Weights of a small GPT-style language model, trained from scratch on English Wikipedia.
Training: 163M tokens, 9961 steps.
Each number is 128 + 32 x the weight over its row's rms, rounded and kept within 0 to 255. Layers, rows and columns count from 0. The size above them is the row's rms in percent of the matrix's.

# layer 6 attention query, 128x128, rms 0.144, rows 0-104, columns 64-127
size [ 98  71 101  76  97 118 114 120  89 111  87 111 103  96  92  81  75 100  86 116  98 123 100 102 100  89 101 103 102 116  97 104 101 115 127  95 115 119  93 125  96 104  87 100  90  95  95  94  98  95  84 103  83  82  94  85  86  84  82  77  91 101  90  91  68  58  80  68  71  86 100  99 110 138 107 126 118 100 130 100  96 120 109 101 113 107 111 119 122 103 112 116 102  93 119 107 134  92 122 131 104 123  97 112 110]
[[141 147 170 156 181 132  88 102 135  73 125 112 153 126 158  70 135  64  98 118  83 110 186 180 115 100 107 167 152 124 170 140 107 151 137  85 153  94 156 127 103 101 170 163 156 138 148 141 133 144 105 119 135 105 142 123 128 131 145 162 103 158 138 137]
 [ 73 172 152 141  99 105 169  97 161 160 154 122 144 159 106 129 137 150 130  56 130 120 118 134  53  81 122 113 127 158 145 159  77 138 174 171 130  98 157 102 120 167 166 120 159 135 138 211 138 107  81 105 107 117  53 142 103 117 125 153 134 130  98 103]
 [147 154 132 147 178 115  84 126 142  69 129 159 136 122 160  74 152  86 115 122 129 133 189 152 127  93  77 150 155 160 152 176 103 160 187  66 113  92 129 139 108  59 173 126 105 111 173 112 151 159  97 121  95 149 156 111 150 202  95 163  88 147 124 133]
 [111 178 205  88 144 144 131 130 146 111 139 101 102 181 157 130  71 139 138 129 125 118 106 138 122 117 126 111 131 138 137 118 128 110 137 141 116 108 186 146 111 142 115 178 111 142 145 162  73 173 123 139 172 106  78 131  59 112 130  87 168 164 158 112]
 [146 100 112 154  73 182 192 139 146 178 123 182 109 114 106 147 120 166 145 200 145 134  48  77 138 165 178 119 123 118  96  86 132 117  32 147 158 164  96 124 135 159 103 121 136 105  41 103 128 142 167 159 137 143 126 118 132  70 122 144 164 102  91  95]
 [179  89 122 130 125  75 121 121 143 128 132 169 156 100 121 129 139 117 142 116 109 145 193 137 182  98 105 168 143 108  93 159 158 175  96 112 145 124 123  88 167  86 176 131 101 138 124 114 144 137 120 150 132 162 189  98 161 183 121 189 114 110  42 124]
 [142 133 179  97 145 156 108 128 164 128  88 139  88 153 131 115 152 144 106 159 108 135  82  76 123 155 131  95 101 118 174  69  70 142 130 131 162 161 164 129 127 152  93 160 129  92 105  93  87 133 155 116 101 102 133 133  85  91 135 139 186 141 206 108]
 [130 146 177 143 124  90 114  93 177 120 134 106 138 130 105 191 141 129 110  68 161 171 122 125 154  78 144 139 157  92 131 186  81 119 105 178 105 151 159  87  82 150 112 161 108 155  70 113 100 121 152  98 126  97 174 161  91 174 147 134 131 151 113 163]
 [159 143 137 182 142 122 130 112 131 111  95 131 120 111 105 148 128 159 146  92 148 141  80 169 109 116 130 138 129 171 126 193 134 105 153 163 144 149 154 121  69 103 121 100  97 116 160 177  79 127 166 160  68  81  97 148 137 156 136  78 150 122 137 162]
 [139 147 166 171 118  61 128  98 163 107 193 170 197 143 108 157 121 160 103  97 153 141  97 102 167 109 113 162 207 121 131 197 133 100  99 143 165 153 113 130 107 106 130  50 140 114 119 174  94 156 117 109 116 106 152 131 147 203 133 152 124 104  81 160]
 [163 100 148 135  79  97 150 121 139 170 119  90  55 154 130 133 124 129  99  62 189 133 132 122 157 118 166 157 188  80 168 123 143 116 116 168 137 141  67  72 134 154 123 138 159  77 160 109  97 186 106 133 128 125 120  96 139 136 174 166 122 157  78 116]
 [163 146  79  95 113  85 135 127 142 129 165 119  84 161 126 122 122 120  98 137 113 154  92 162 148 118 119 165 167 102  83 117 153  81 165  97  73  59 131 181 115  97 108 132  85 126 142 128 114 111  93 100 129  95 151 116 151 173 150 113  67 184  93 126]
 [107  89 130 159 152 156 109 147  93 124 105  76 164 122 113 128 117  91  80 145  91 167  92 146 132 109  89 156 107 129 201 139 153 154 127 134 127  97 142 130 138 166 151  89 131 136 193 148 144 139 140  71 134 118  75 109 120 101 158 170 114 174 219 167]
 [ 95 130 157  96 151 128 131 142 134 157 147 132 156 130  95 118 101 112  84 119 133 147 130 145 149 103  89 130 147 154 166 147 116 134 101 156 117 149 119 139 109  72 115 175  97 198 171 157 189  88  42 120 185 140 126 102 168 116 103 131 101  79 101 159]
 [112 138 133 155 157  92 128 125  73 141 125 183 149 134 136 140 138 147 145 191 112 101  69 128 170 113 115  66 120 136 115 110 146 121  71  87 116 120 157 142 111 150  81 124 167  67 152 123 192  78 168 120  95 139 158 120  65 105  59  86 101  93 127 153]
 [ 75 124 135 123 127 112  75 125 120 101 128 119 139 154 127 137 132 108 180 123 110 183 138 133  96 130 188 136 184 108 127  94 142 178  77 169 130 100  81 139 109 151  91 113 135  85 118 143  79  85 117 113  79 102 167 147 166  74 144 121 133  47 137 119]
 [123 101 225 178 147 152 146 141 157 106 120 139 102 127 105 198 140 117  82  89 176  88 111 200 121 112 103 150 164  66 109 133 123 102  98 129 124 145 115 107  95 142  94 132 151 199 148 140  96  90 125 115 191 107 141 136 170 141 153 105 142 177 127 139]
 [ 88 128 123 101 124  80 147  93  88 188 104 114 144 143  96  77 107  96 146 122 134  74 150 171  77 145  71 158 106 128 152  84  86 151 147 172 102  95 155  77 146 117 155 123  93 167 152 149 131  85 132  91 187 129 151 116  92 115 123 136 148 146  39 162]
 [144 109 125 155  97 122 206 140 142 117 179 195 134 103 154 103 118 133  91 168 122 111 168  86 193 162 112 163 119 115  86 121 107 106 111 103  58 150  96 116 137 122 105  93 132 166 121 185 143 181 103 110 185 112 149 155 143  97 149  84 167 107 171 159]
 [186 138 179 169 146 141 119 150 107 178  79 115 112 173 118 110 123 166 124  86 158 193  99 130  69 121 157 121 174 152 125 175 121  72 108 153 146 133 138 126 184 107  79 150  97 121 130 148  97 126 222 155 154 117 101 168 116  96 144 122 128  30 111  65]
 [116 131 143 145 168 116 106 145  85  94 134  58  55  76 108 101 144  88 122 133  60 113 135 130 107 114  88 157 122 142 146 141  64 111 106 103 103 117 117 109 113 164 106  92 172 129 137 172 125 109 136 150 146 114 173 198 182 171  84 115 124 156 187 133]
 [136  85 112 147 101  99 178 188 123  98 159 145  58 108  98 111 130 164 182  96 133 101  93 137 135 139 167 155 144 122 135  82 156 121 103 114 155  99  38 120 146 167 151  96  79  82  99 128 111  91 155 163 109  83 177 117 136 183  89  89 100 141 115  64]
 [167 115  97 144 120 138 211  99 114  89 130 109 129 144  65 121 141 146  98 169 134 116 196  85 144 159 135 118 119  99  96  53 150 101  99 123 141 171 125 163 141  82 103 185  87 116 139 132  84 126  98 153 100 150 136 127 175 164 201  68 175 148  86 133]
 [142  67 131 135  89  79 155  86 167 139 118 129 123 151 164  56 161 101 207 167 126  95 133  93  89 185 121 161 136 139  62  87 153 131 148 161 185 114 167 158  85  78 151  97 101 141 197  70 116 122 115 121 123 119 147 164 113 134 123 162 181 171 120 116]
 [170 106 103  96  70 151 171 124 106 101 134  95  65 180 182 145 146 163 143 121 160 129  95 112 114 123 138 134  96  54 104 101  92 121 117  95 101  90 149 118 144 109 129 160 129 113 146 104 132 110 117 125  80 101 163  81  64 136 114 159 191 103 170 116]
 [145  98 123  57 112  48 151 160 121 121 159 129  86  78 136 130 143 128 140 118  87 139 145 123 125  44 117 116  96 128 103 149 117 122  92  97 140 123 107 169  60 117  79 128 136  93 142 133  94 135 185 102 154 124 112  64 110 120  56 139 135  74 127 128]
 [101  90 181 163 124 134 152 149 163 110 130  74 104  99  96 155 150 113 106 142 125  98 152  89 112 108 181  86 126 121 166  83 170 138  60 174 149  96 130 128 141 169 119 152 141 133 113 110 119 200 152 158 114 107 123 129 160  80 184  94 124 140  92  99]
 [ 77 123 179 123 178 105 133 118 149 138 114 149 170  57 134 159 153 137 135  82  80 127 178  96 152 138  98 111 169  75 156  99 156 182 173 140 122  90  72 221 107 146 163 132 169 123 170  94 104 153  94  90 113 161 121  67 184 174 135  95 157  90 146  78]
 [130 154 140 111  96 173 163 176 148 136  73 104  92 180 107 172 141 119  61  91 148 146 144 131 143 131 185 137 120 121 157 136 158 101 144 114 167  89 112 157 144 126  93 139 160 185 112 138  72 129 124 147 100 140  74 118 130 106 163 114 118 167 125 149]
 [137 144 118 150 129 165 157 139 172 183  97 136 117 134  96 107  89 154 189  59 151 137 117 106 142 141 116 102 128 112 133  81  89  82 157 194 110 103 193  76 134 126 130  60 120 120 122 147  62 104 138 106 168 125 118  83  70 106 177 129 104 180 178 117]
 [147 144 112 158 178  97  92 126 143 103  77 167 120 148  74 133 116 124  74 133  83 120 118 160 184 134  82 110 135 121 138 149  84 161 166 113  98 159 167 176 133 102 102  79 142 152 159 124  75 105 124 104 115 171 126  80 129 102 149 100 172 164 167 131]
 [177  82 184 133 193 142 108 184 105 126 160 111  87 168 149 163 181 119 188 146  55 105 112  93 178 139 134 113 165 136 110  88 185 177  94 149  99 140 118  93 112 126 143 132 116 123 170 110 110 133 108 134 109 117 117  85 130 125 126 115 125 110 158 170]
 [149 169 229 142 171 128 133 122 130 116 143 180 134 143 221  70 147 105 128 150 125  80 142 165 146 103 103 128 159 135 147 119 117 105 110  93 138  88 128  81 127  68 109 153 159 111 165 115 111 114 103 151 142 114  91  93 119 102 115 144 130 113 191 119]
 [132 115  69 118 119 115 198 119 147 122 142 141 145 165 105 143 140 124 127 109  89 113 100 125  79 142 118 169 134 133 114  85 149  96 176 153 148 133 177  85 104 215  93 162 135 135  61 200 143 143 170 110 118  82 133 131  90  85 134 137 174 157 102 109]
 [129 189 168 131 147 119  87 172  98 122 130 141 121 113 203  63 169 145 110 138 169 103 142 105 150 116  90  92 122 139  97 116 135 167 139  52 104  73 123 109 124  39 152 128 136 124 169 109 149 119  76 126 118 151 125  86 148 176  97 117 104 130 153 103]
 [171 132 191 102 191 167 151 164 141 112 100 107 121 166 215 131 168 111 153 132 116 101 158 102 139 133 159 138 123 144 127  87 126 116 174 111 108 133 158  96  97  78 117 184 157 114 127 141  99  91  93 159 166 147 107 105 130  92 118 124 135 109 195 107]
 [100  89  91 151 110 114 181 105 180 155  95 136  99 136  44 154 118 132 119 155 117 144  70 134 139 145 159 162 138 149 120 126 102  72  83 191 125 144 144 103 120 218  81 137  73  79  71 120 148 164 197 126  96  67 133 159  91  92 194  86 130 150 129  74]
 [127 128 151 132  93  88 138 134 138 146 119 134 139  56  75 105 134 139  95  97 150 146 129 129 144  71  70 147 157 111 113 133 142 151 107 157  99 108 103  78 159 104 123 111 126 135 133 141 141 136  53 104  76  70 131 136 142 153 161 123 110 121  82 159]
 [106 118 118  71 188 171  78 115 155 134  81 126 126 141 171  98 140 117 152 136 120 107 170  69 104 188 184 115  84  98 131  99 108 125 164 112 148 149 163 110 134 112 144 161 127 129  99  69  96 125 121 169  98 187 109 102  78 105 110 146 194 109 204  80]
 [134  96 168 106 120 120 149 131 154 147 160 129  99 144  39 135 108 116 106  98 129 180  63 124 106 115 107 173 157 149 142 157 117 145 135 176  91 144 158 136 122 147  82 155 125 124 123 157  83 118 105  93  64 103 109 118 103 101 155 146 126 158 128 122]
 [171 131 126 123 103 135 139 152 141 132  63  96 164 152  96 217 157  85 112  51 134 189 100 150  89 116  87 122 133 106 150 158 110 133 100 189 121 158 141 127 146 148 120  97 187 145 148 160 114 168 165 140  92  75 100 153 115 145 133  96 128 173 135 160]
 [115 142 146 211  93  81 142 105 168  98 150 183 178  88 100 100 129 143  69 109 154 145 118 130 111  86  83 195 178 115 142 200 140 149  89 134 107 136 145 101 168 133 121 121  89 142 129 153 146 130 123  77  99  78 123 141 169 167 144 149  75 119 113 155]
 [146 114 145 161 120  99 170 121 187 105 186 115  47  78 103 101 130 162  84 147 157 141  51 108 165 117 104 195 182 122 141 122 156 117 127 168 104 125 105  93 144 125 120 166 131 127 138 114 116 135 150  97  98 130 140 134 125 126 172 136 153 117 174 106]
 [131 131 105 178  73  83 119  69 183 117 127 111 109  80 158  84  77 130 138 168 153 157  97 140 114 115 114 158 182 178 124 195 158 135 105 107 107 116 133 149 134 119 110 113 108 120 124 146 100 101 119  87 102 121 183 124 137 141 142 128  83 162  78 142]
 [124 134 135  65 114 124 138 131  92  96 150  96 176 152  84 121 194 126 136 141 104 177  38 151 125 153 108 171  93 126 125 134 131 109 129 144 102  55 139 160 124 110 170 126 136 112  79 157  54 138  78 122 154  93 140 140 158 128  94 119 159 164 179 162]
 [116 120 111 190 165 124  74  80 115  85 109 118 174  72 153 152 189  94 113 139 144 173 107 171 127  97 138 129 143 143 146 219 128 152 139 169 126 103 122  81 114  72 163 135 114 155 166 181  92 130 127 115 118 158 153 134 112 141 151 154 124 102 172 127]
 [157 132  81 125 125 139 165 160 133 147 176 142 124 168 129  64 156 126 119 140 147  80 117 110 118 219 137 154 113 113  94 189 143 132 126 118  97 115 151 128 109 109 109  64 116 117 151 166  99  80 183 125 146  74  95 136 154 116  77  86 119  91 193 124]
 [ 86 137 125 119  41 143 124 181 192 143 113 156 112 166 137 134  72 142 139 118 149 145 112 117 134 124 138 143 128  89 115 124 140 131  17 162 147 103  95 160 157 126 103  99 168 131  70 117 125 124 119 152 115  86 126 110 102  89  85  97 129 114 121 125]
 [158 139 155 176 123 127 145 132 182 135 150 124 113 119  99 187 122 162 154  94 125  94  63 135 130  56 104 196 134 160 155 107 157 100  46 127 172 133 141 145 141 186  95 145 188 165 142 121  88 120 116 135  56 153 129 156 145 134 124 135  95  47 130 119]
 [110  84  62 176 150  93 173 113 129 135 159 175  94 120 108  75 130 105 132 132  86 127  79 111 152 121  61 181 121 141 103 123 164 131 147 158 126 101  88 158  91 140 100 138  92 107 127 113 124  71 143 127 127 190 142 139 170 138 140 147 186  79  89 126]
 [131 182 116  75 113 132 150 109 142 111 130 140 112  73  28 123 137  75 168 183  70 127 209 152 132 144 134 154 116 204  92 128 101 176  75 144  82 122 152 107 135 176 137 128  78  94  90  86 135 185 144 100  96 152 103 114 119 133 142 107 102 141 111 113]
 [147 128 141 129  87 135 168 119 165 126 122 120 118 171 159 140 151 135  91 166 154 159 167  96 143 143 205 163 133  68 133  64 104 153 159 216 144  93  72 184  76  90  92 152 112 114  97 114 103 135 105 183 125 171 114 111 155  89 159 120 187 120 153  93]
 [100 130 147  93 181 149  79 110 113 159 128 122  80 108 109 162 110  99 189 152 104 147  76 155 129 173 158 128 109 146 162  65 189 138 211 116 180 105 127  72 161 163 112 106 132 122 140  84 145 119 117 122 110 185 150 140  84 156 181 151  98 129 150 137]
 [ 97  95  76 191 101 118 144 142 156  54 147 119 114  66  95  64 139 125 137 134 119  91 127 191 153 129 107 146 128 144 151 111 156 112  71  97 119 122  91 187 147 157 144 110 135 128 117 178  81 163 166 158 136 108 142  95 124 161 137 124 111 171 128 166]
 [ 92 103 143 173 160 102 136 104 122  82 147  95 215 117 136  92 138 115 109 140 113 130 213 150 128 124  85  72 113 115 102 137 191 133 137 110 176 164  95  91 125 113 204 179  91 140 157 149 155 145  70 107  84 113 163  89 186 176 168  86 168 150 109  67]
 [119 129 172 159 140  95  93 124  82 177 157 106 122 143 150 133 116 108 101 196 128 163 168 114 137 156 160 150 133 158  70 103 105 133 151  91 156  70 106 123  74 119 177 123 107 121  99 165 105  57 173 141 133 174 131 103 157  87 132 137 196 162 168 122]
 [126 123 102 143 145 149 162 100  83 151 114 125 118 203 151 132 113 143 132 125 122 124  84  58 132 152  99 136 109  69 115  91  67 122 161 126 155 169 109 163 145  95 112 173 113 124 157 133 108 137 137  83 109 114 127  71  90 140 144 143 161  86 112 127]
 [112 110 157 135  83  90 169 175 176 108  98 151  88 102 136 128 147 136 162  92 108 104 132 106 108 183 191 133 121 126 138  95  91 119 128 164  82 142 148 139 156 133 113 177  87 155  94 171 143 117 135 139 113  78  89 121 150 162 137 122 158  89 127 134]
 [166 147 129 182 138 111 135 180 155 156 151 190  45 174 146 157 130 145 110 105 159 138 105 138 121 166 198 111 138  95 128 137  90 109  91 158 130  94 143 146 144 160  77 101 140 122 150 126 119 131 171 187 131  88 116 131 149 105 161 122 135  89 130  75]
 [ 92 129 148 160 210  92  96 113 141 158 102 140 199  49 127 162  98 125 101 121 128 118 132 173 149 110 146  73 150 152 158 154 124 164 153 178 139 117 130 164 114 127 140 121 167 200 126 131 115 196 139  88 139 145 133 128 117 153 116 150 204  69 128 129]
 [151  84 109 132  91 100 159 152 150 134 142  68  40 127  63 123 130 144  81 157 134 181 122 132 132 147 214 170 175 155 102 123 114 124 134 157 136 128  71 174 105 155 116 106  86 116  92 149  91 147 140 162 121 108 145 147 167  91 178  93 129  64  99  79]
 [145 114 109 119 136 119 150 121 196 128  54 154 193 128 105 147 106 157 145 128 116 148 151 163  84 167 103 147 115 155 136 128 112  63 155 169 148 121 170 149 138 179 127 124  67 142  89 123 110 120 126 175 133  89 141 119 118  84 151 137 130 164 165 117]
 [119 129 148 195 137 136  91 143 126 123 140 172 125 162  44 100 138 128 109 183 107 178 192 150 134 105 139 120 102  92 123 196 109 145 220 166  60 142 131 130 150 106 110  86 124 129 161 140  86 152 136 128  96 133 104  86 103 132 150 154 163 163 144 112]
 [128 146  80 125  43 137 147 122 139 104 100 150 129 189 134 128 107 141 151 151 143 122 158 112 113 164 134 162 130  79 163  75 109 133 107 156 165  93 107 152 131 148  68 137 117  90 155 121  87 118 110 173 108 120 149  92 159 114 114  61 137 122 103 116]
 [115  92  93 124 160 117  85 122 156 130 118 175  85 102 162  72 146 142 108 174 128  71 117  72 130 156  53  93 117 155 155 163 136  99 132 109 142 109 117  73 120  87 158 153 140  99 151  99 218 157  71 150 158 145 172  85 141 140 114 163 103 114 141  95]
 [100 150  85 143 141 206 175 158  79 101 121 131 130 168  79  78 125 144  96 145 163 141 133 116  89 115 144 107 108 127 172  84 117  61 111 128 169  94 156 118 152 184 135 121 107 121 121 152 135 186 146  99 111 101 133 104 150  87 139 108 123 152 159  80]
 [ 92 139  98 111 170  75 101 110 128  96 115 172 143  58 190 107 157 141 103 163 130  90 164 138 150 126  67 103  99 132  98 107 107 126 141 106  93 129 130  68 129  55 121 154 153  94 172 113 193 140  89  99 130 164 162  97 177 133 110 138  80 148 175 124]
 [145 112 188 106 152 143 175 141 152 190  99 123 130 209 134 107 141 109 130 142 145  73  86 164 101 148 152 107 142 132 155 112 125 116 129 176 147 121 145 139 121 149 129 171 173 147 154 118  87 134 145 171  81 112 116 111  96 115 125 129 126 138 167 123]
 [160 138 134 134  96 213 153 127 122  99 123 115 100 183  98 177  88 113 131 131 116 186  96 132  97 159 215 147 151 142 117 116 157 100 130 132 157 193 154 136 189 199  69 159 115  78  57 147  74 164 180 121 112  91 120 126 108 118 143 111 152 138 110 104]
 [141 158 137 140  78 110  84 114 148 150 152 157 183  36 148 129 109 154 116  87 128 172 127 165 135 108 137 145 148 124 124 164 150 152  92 107 117 166  76  78 147  93 147 107 147 105 120 186 185 147 115 108 150 124 142 132 151 140  91 131 105 107  62 163]
 [120 117 160 133 168 167 127 166 144 147  77 136  71 188 114 138 158 133 149 132 105 122  81 119 113 169 139  86  81 111 130  94 113 118 130 188 131 149 127 131  77 107 121 166 125 107 107 102  72 114 180 176 128 102 130 133  77  95 131 127 176 125 175 131]
 [167 113 169 155 143 137 170 134 143 173 122  99 106 133 127 172 139 139  64  51 154 166  77 142 156  87  86 131 207 140 130 188 144  83  88  76  98  86 114 136 123 111 166 130 118 125  87 188 116 117 123 140 136 125 167 141 100 130 112 111  96 130  87 136]
 [162 122 104 187 146 102 142 134 166 137 147 117  95 102  65 152 147  94 105  92 121 132  70 167 174 117  92 181 176 152 101 171 119 114 108 169  78 122 154  82  95 123  93  68 128 148 102 130 104 132 192 143  89 105 147 122 120 120 127 147 137 145 148 133]
 [162 119 138 145 109 122 149 116 152  73 229 113 171  56  94 148 122 149 127  83 187 127 109 127 138 101 107 188 206 153 148 187 122  98 168 130 125 151 138 109  92 140 150 131  67 115 118 132 123 173 132  73 119  95  95 116 159 154 154 167  99 163  69 168]
 [105 155 146 150 136 143 120  91 150  93 147 133 190 112 105 112 108 128  82 136 162 145  88 109 110 142 103 140 119 132 145  76  93 104 146 152 172 123 171  72 160 156 141 154 136  67 155  94 149 185  94  97  71 148 114 128 137 188 186 117 136 152 110 117]
 [155 134 171 162 122 103 145 132 184  82 140 128 120 129 159  72 118 135 101 105 167 204 150 120 132 135 134 137 165 105 123 131 115  88 146 135 162 126  76 176  60 125 112 102 141 134 152 115 130 161  70  97 114 120 104 124 148 194 151 105  73 168  66 174]
 [ 99 121 104  68 143 150 120 136 108 117 144  98 119  98 118 181  85  99 165 180  83 160  92 155 117  70 136 141  84 179 139 121 152 128 116 110  61  94 176 142 121 111 135  97  82 123 120  94 103 137 157 108 139 134 123 182 111  87 131 122 120 119 134 144]
 [ 73 107 173  90 113 110 173 157 144 160 145 143 145 110  36 131  78  87  67 102 171 128  77 158 128 154  87 142 146 115 108 162 115  85 114 109  93 122 115  66 140  74 133 120 150  92 146 158 143 168 122  59  84 141  90 150 160 123  99 117  98 136 119 156]
 [149 137 150 126 109 185 123 103  56 166 182 120 105 108 119 149 121 149 104 155 111  67 176 113 132 118 170 119 115 137  94  99 155 102  95 116  53 157 140 118 151 143  72 161 161 103 142 159  30 101 178 135 169 118 110 118 131  91 151 108 135 104 185 131]
 [105 101 189  51 110  83 134 116 137 155 147 101 103 104 115 123 114 140 154  88 120 105 150  91 166 138 193 106 109 124 178 117 153 121   1 170 140 135 108 102 168 104 112 101 158 106  86 145  99 155 156 103 127  92 136 104 105  96 120 129 163 117 120 144]
 [132 217 134 147  94 130 121 112  92 119  79 135 140 126 140  63 141 100 140 137 100 165 100 144 129 145  94 129 113 104  92 150 113 167 170 128 133 132  59 217 100 111 111  72 138 112 165  51  76  98 104 126 114 156  96  85 134 157 161  69 151 163 145 125]
 [118  85 111  70 167 107 111 155 147 138 121 118 123 143 149  75 142 156 176 114 119 130  94 122 115  95  61 114 116 102 123  70 133 120 123 138 197 131 110 162 119 167 117 108 130 155  94  93 177  79 140 135 164 149 136 109 132  86  97 161 116 146 129  95]
 [ 78 113  83 163 117 138 143 126 132 101 132 155 179 153 109 137  83 116 109 126 150 168 176  86 101 122 120  94 129  91  99 141 163 134  86 146 133 193 222 155 101 127 133 175  47 115 140 144  94 182 152 101 197 128 156 131 171 132 176 104 111 167 113  82]
 [ 91  45 178 140 118 123 155 160 139 137 136 127 126 187  91  63 140 130 114 165 148 153  97 143 142 137 143 115 150 137 131 136 114 114 122 115 167  76 112  65  95  38 136 185 109  93 101 140 113  84 138 143 150  81 112 166 133 155 105 124 133  71 178  93]
 [138 181 134 125 154 131 101 141 141 157  91 155  64  98 171  59  98 159 134 190 125 140 154 168 118 145 140  93 112 103 170 124 154 129 132  74 152 110  97  86 190 108 130 138 117 125 148 154 217 131 143 156 118 161 148 154  94 128  88 165  99  85 145 174]
 [151  75 142 132 169 100 159 138 137 125 109  98  74 114 146 128 148 175 184 120 133  73  80 173 120 133  82 135 126  82  68 144 125 164 104 106 126 133  91 107 196 108 181 147 181 137 128 117  77 136 112 144  32 129  96 167  32 133 142 106 153 115 144 135]
 [118 168 129 146 117 144 118 133 142 128 175 109  89 109  87 188  93 137  91 150 159 142  92 106 168 128 204  70 134 116 123 126 153 107 119 183 101 119 135 179 111 119 153 119 103 135 100 125 104 122 107 138 170 120 165 119 174 146 171 119 168 132 112 151]
 [152 172 130 112 127 131  86 150 173 121 159 123 114 171 125  79 150 158 176 100 156 148 117 124 142 124 149 169 131 108 169 132 127 133 106 110 129 188 144 156 143  68 125 105 105 132 122  66 128  74  74 171 137 163 172 110  93 108 126 145 159 128 130 128]
 [186 120 212 147 100 123 169 190 112 135 122 105  65 187 175 184 196 144  99  97 190 129 157 121 121 142 186 181 176 112 133  93 154  63 115 161 131 104 129 118 128 113 144 109  82  97 127 126  95 140 153 142  96  93  58 110 124 119 173 116  90  85  78 102]
 [121  82 130 153 114  87 144 133 124 150 105 136 100 130  94 134 163 116 131 115 118 112 137 150 113  96 138 134 121 110 116 185 115 121  33 178 104 108 135 126 126 153 140 132 119 118 141 143 139 110 195 142 165 130 146 119 131 125 129  84 201  55 129 121]
 [138 150 218 157  62 105  96  96 160 139 107 121  99  86 120 199 115 126 128 110 122 101 152  93  76 143 136 101 140 161 144 125  92 157 118 116 101 115 191 143 116 139 134 125 128 151 128  73 133  84 122 112 159 109 136 117 139 133 150 171 142 138 162 107]
 [109 140 134 154 149 132 116 120  79 121 165 126  99  79 111 115 184 118 115  99 127 133 207 133  80 100 131 129 127  94 171 107 147 150 129 111  85  82 104  87 133 110 135 147 117 124 164  92  48 115 120 163 147 131 133 103 127 197 172 144 160 140 133 174]
 [155 108 118 108 149 147 109 156 106 125 129 167 117 164  68 157 143 126 128  55 116 147 135 150 108  87 168 116 156 108 153  84  72 118 145  91 102 168 181 117 149 103 151 168 137 104 145 140 156 164 101 121  75 110 109  93 192 113 116 124  79 154 116 123]
 [ 94 107 132 167  97 186 124  56 117 131 126  93 154 120 122 144  90 118 148  88 111 113 184 158 175 130 149 142 150 100 162 126 161 138 111 173 113 142  77 120 144 176  73 114 167 109 172  79  59 178 109 101 151 115 133  92  91 113 192 142 127 152 151 165]
 [118 139 119 149 169 131 113  98 125 146 134 132 155 105 159 103  94 132 102 104 100 137  85 137 147  75  64 134 158 106 153  99  51 128 166 162 117 181 145 128 116  97 136 120 180 105 142 149 169 152 138  44 114 110 105 115 111 133 118 130 100 183 177 117]
 [165 147 123 170 159 155 151 160 110 130 142 166 120 129 150 155 211 169 126  68 134 134 112 103 184 121  83 107 118 165 187 147 126  67  92 137 113 148  67 137 122  52 111 127  87 193 164  93  94  53 135 118 134 167 114 118 145  78 121 146 107 134  99 173]
 [115 125 140 155 168 138 108  82 176  97 140 157 133 138 132  82 130 127 119 150 157 100 149 116 152 114 139  56 122 100 134 159 141 191 130 150 119 107 156 134 175  50 181  86 148 115 157 100 144 126  85 120  96 132 126 133 135 190  97 105  61  82 117 106]
 [122 134 146 112 141 151 133 156 121 151 109 146 181 192 179 134 137 140 141 102 148  88 131  98  97 155  73  77 137 174 125  66 127  77 174 130 167  72 118  97 130 156 156 157 115 113 131  99 139 142 102 140 109 130 122 138  74 100 121 114 156 155 162  70]
 [110 171 119 167 134 128 102 125 110 131 119 154 143 126 141  83 148 174 129 136 193  94 145 102 139 129 106  78 163 119 108  91 117 160 163  99 108  95 135 117 113  77 185 105 126 137 176  99 172 130  64  93 124 129 140 106 146 191  92 149  62 129 118 137]
 [132 121 184 102 158 164 144 170  88 127  79 119  90 166 216 107 117 128 139 145 129 114 157 136 130 162 148 114  83 156 154  97  86  85 176  86 134  92 127 117 121 154 125 169 168  88 160 138 135 112  92 161 136 143  89 107 109 111 164 110 123 136 176 123]
 [155 144 139  82 102 128 149 198 129 107 100 115  61 174 164 108 163 142 152 201  96 100 133  99  98 144 133 134 108 143 103  75 129  87 130  76 153  91 107 149 114 152  81 149 109  70  80 127 124 130 123 168 164 137 119 115 141  93 111 140 140 153 201 104]
 [153 129 130 146 102 119 155 132 188 120 142 163 105  84  54 120  89 187  97  84 166 204  99 149 150  56  85 191 175 141 128 157 120 103 121 175 140 159 132 112 100 137  98 114 108 168 112 168 135 155 150  98 105  84 102 148 134 148 136 145 106 153  25 155]
 [123 105 123 152 189 157  94 163 146 186  63  79 139 120 137 153 125 103 137 116 102  92 164  62 119 140 145  66  61 151 114 108 140 137 159 180 128 146 128 102 161 167 175 105 152 121 107 173 123 145 162 115  96 146 137  93  85 147  86 126 174 108 177 105]
 [158 184 130 136  87 116 108 101 130 106 214 170 142 146 103 168 100 136  70  83 186 158  85 123 134 106  45 155 201 142 152 182 135 103 142 113 128 139 149 111  88  83 116 127  95 125 111 163 118 133 111 153 120 106 135 114 139 174 121 159 127 167  90 176]
 [159 152 111 167  91 127 156 155 145 127 163 172 128 129 100  84 119 162 126  87 148 179  74 200 161 102  65 149 195 119 135 131 149 125  83 158 118 100 107 159  79 127  93 124  92 146 142 106  64 109 160 160 130  78 141 171 108 124  97 156 146 183 120 116]]